config = dict(
    num_hidden_layers=14,
    hidden_size=384,
    num_attention_heads=3,
    num_key_value_heads=3,
    head_dim=128,
    intermediate_size=512,
    vocab_size=23304,
    hidden_act='geglu',
    norm='rmsnorm',
    norm_place='pre',
    norm_eps=1e-06,
    positions='learned',
    qk_norm=False,
    attn_scale=0.0884,
    bias='none',
    tie_word_embeddings=False,
    parallel_block=False,
    init='normal',
    init_std_qkv=0.0148,
    init_std_o=0.0,
    init_std_up=0.0148,
    init_std_down=0.0,
    optimizer='soap_variant',
    learning_rate=0.00341,
    lr_mult_qkv=0.5,
    beta1=0.95,
    beta2=0.95,
    lr_head=0.00906,
    max_grad_norm=2.0,
    warmup_steps=200,
    schedule='wsd',
    decay_fraction=0.796,
    decay_shape='linear',
    final_lr_fraction=0.0,
    batch_tokens=131072,
    max_seq_len=512,
    doc_mask=False,
    train_tokens=458400000,
    max_steps=3498,
    dataset='wikipedia_en',
)
Each number is 128 + 24 x the weight over its row's rms, rounded and kept within 0 to 255. Layers, rows and columns count from 0. The size above them is the row's rms in percent of the matrix's.

# layer 5 MLP up, 512x384, rms 0.0948, rows 214-218, columns 288-383
size [109  88  94  89 115]
[[147 132 128 142 146 112  96 125 122 105 123  92 114 107 141  87 133 130  97 128  94 125 116 130 127 122 151 165 132 150 164 127 114 138 101 124 144 127 138 140 148 130 132 133  96  92 117 103 113 136 109 115 114 142 106 135 168 154 101 135 162 138 114 129 137 140 126 123 127 118 136 154 175 113 128 118 143 155 104  93 133 118 107 118 115 100  94 149 163 123  96 137  89 171 159 110]
 [133 122 119 120 142 121 132 108  99 129 136 106 148 147  98 135  99 112 122 126 152  88 116 165 175 154 119 141 108 129 113 147 138 140 124 113 145 122 152 140 119 112 117  88 116 135 152 106 156 117 142 166 130 137 138 115 116 114  89 120 117 166 146 146 158 145 108 125 122 124 125 144 126 147 166 130 162 122 103  91 125 128 130 130 128 152 175 110 101 106 187 109 149 120 110  91]
 [109 142 146 147 132 143 122 146 119 138 112 168 143 121 125 107 162 143 122  99 125 134 130 139 161 132 137 160 115 128 160 152 109 113 120 129 126 136 152 143 150 165  74 133 122  88 139 133 136 138 168  97 136 133 165  51  99 117  93 138 154 127 116 130  98 135 104 146 127 126 128 145 167 100 152 127 122 150 163 126  72  89 127 114  97 120  99 123  94 130 142  87 137 128 130 103]
 [170 126 120 101  93 178 112 103 140 114  97 125 126 114 124 164 115 129 114 110 140  92 141 148 115 169 114 144 127 127 153 120 109 117 177 150 113  82 148 124 134 108 182 133  91 129 143 117 147 132 125 170 133 105 121 175 120 112  83 115  98 113 130 141 131 135 156 116 193 170  73 134 111  94 113 189 120 142 137 127 142  76 102 108 107 138 165 153 177 150 101 151 148 115 131 121]
 [103 120 141 129 150 158  99 145  90 128 159  50 147 149 134 112 115  92  98 129 145 125 136 115  92  84 142 127 147  68  86 113  69 133 111 139 128 142 150 146 126 132 120 141 111  76 128 168 120 156 153 137 114 117 146 105 146 136 121 147 130 134 131 131 100 102 138  76 133 179 138 164 122 135 132 148 156 109 136 122 126 147 135 104 128 171 123 152 159 120 113 130 142 102 151 164]]
# layer 5 MLP down (transposed), 512x384, rms 0.0913, rows 214-218, columns 288-383
size [100  94  99 100 117]
[[139 139 112 149 149 110 119 111 120 115 143 127 153  68 147 173 122 160 126 137 131 107 107  97 122 118 139 131 153 139 151 110 108 141 145 131 127 123 149 160 120  89 137 126 143 138 106 128 126  99 160 136 127  93  82 111 146 124 134  79 154 122 125 153 134 153 115 121 109 127 139  99 134  90 131 100 113 140  99 117 139 124 141 131  65 151 125 120 103 114 155 132 139 115 153 150]
 [166 123 150 131 137 133 135 168  98 150  98 135 133  95  87 133  74 142  97  99 148 114  98 160 123 136 160 152 131 185 145 130 103 129 129 111 125 124 144 131 122 107 143 100 123 142 141 112 154 146  91 151 159 133 158 167  76 144  84 127 130 128 144 136 116 118 159 146 180 126 145 111 108 158 120 158 185 145  66  85 132 100 138 124  88 134 151  87 127 147 108 155 159 107 123 102]
 [144 162 138 149  91 139 158 101 122 118 127 122 117 147  79 107 104 116 134 119  95 117 119 147 122 119 151 152 115 112 127  79 147 156 169 121 122  82 181 137 138  77 141 120 146 137 115 155 145 132 142 141 170 163 112 148 133 162 116  97 106 118 152  85 117  95 146 139 118 115 159 129 103 130 109 123 116 137 164 111 133 170 104 158 146 131 110 128 122 121 107 127 145 125  70 137]
 [149 119 148 105 120 116 127 125 153 141  88 125  97 145  99 133 125 156 120 131 115 112 103 138 118 117 163 159 102 130 111  72 181 136 141  90 141 131 131 115 150 161 155 117 108 135 183 144 134 125 115 116 164 127 134 133 134  97 126  99 157 116 133 112 134 151 115 148 143 113 107 109 110 159 144 139 147  93 120 127 137  92 127 105 116 101 115 108 171 166 140 164 154 119  98 100]
 [135  77 124 131 100 211  93 157 147 145 136 123 162 166 145 110 123 124  88  77 156 110 104 164 112 129 131 137 122 133 130 121 147 163 102 129  84 126 121 110 149 111 126 109 106 111 144 112 139 106 114 162 152 151 132 167 157  91 135 133 126  68  96 114 124 128 121 160 134 200 132 117 136 117 123 135 134 147 100  90 140 142 125 111  79  87 137 141 114 122  90 115 107 155 113 143]]
# layer 5 MLP gate, 512x384, rms 0.0925, rows 215-218, columns 288-383
size [ 90  98  95 111]
[[136 124 125  98 138 118 168 115 122 116 132 122 146 141 105 153 103 118 104  85 182 107 149 152 163 131 150 159 106 125 163 133 144 159 118  84 114 106 176 140 125 120 124  84 116 105 136  98 147 126 150 156 145 130 152 140  92 111  82 111 143 138 129 153 156 150 131 161 163 125 121 164 137 136 161 123 146 128  68 105  91 101 181 140 143 144 179 103 121  93 149 144 166 141 130 107]
 [115 103 121 167 144 155 116 129 137 124 151 116 149  97 100 103 127 137 130 154 141 108 142 163 146 153  97 104 124 116 117 161 108 120 138 109  97 162  79 122  82 128 117 178 144 158 136  90 115 138 171  90 100 124 152 135 111 109 139 156 133 157 110 147 142 108 142 116 193 117 132 101 134 123  95 117 147 119 126 121 112 120 139 123 111 130 171 117 134 125 164  98  92 105 148 184]
 [ 92 102 122 139 137 140  86 170 111 130 142 157 150 125 119 140 140 116  99 137 124 109 178 127 153 151 130 121 112 140 108 150  91 163 117 134  79 130  92  88 109 125  82 140 165 115 118 103  99 156 144 118 160 123  99 125 161 156 121 160 110 148 144 130 124 145  94 153 101 118 153 155 165 119 141 101 143 120 142 158 131 140 161 113 122 142 105 137  79  69 111  95 120 126 134 156]
 [108 135 118  92 145 136 147 131 109 135 151  84 145 112 162 174 116 134 129 138 152 123 120 131 153  99 141 109 113  99 120 149 121 129 122 147  84  88 103 129 120 168 102 117 134 121 164 150 142 138 141 129 136 171 140 131 129 124 130 127 122 119 126 168 125 130 106 134 116 159 111 171 132 133 133 145 112 115 138 135  78 133 122  65  95 131 135 133 156 109 128 131 135  95 158 154]]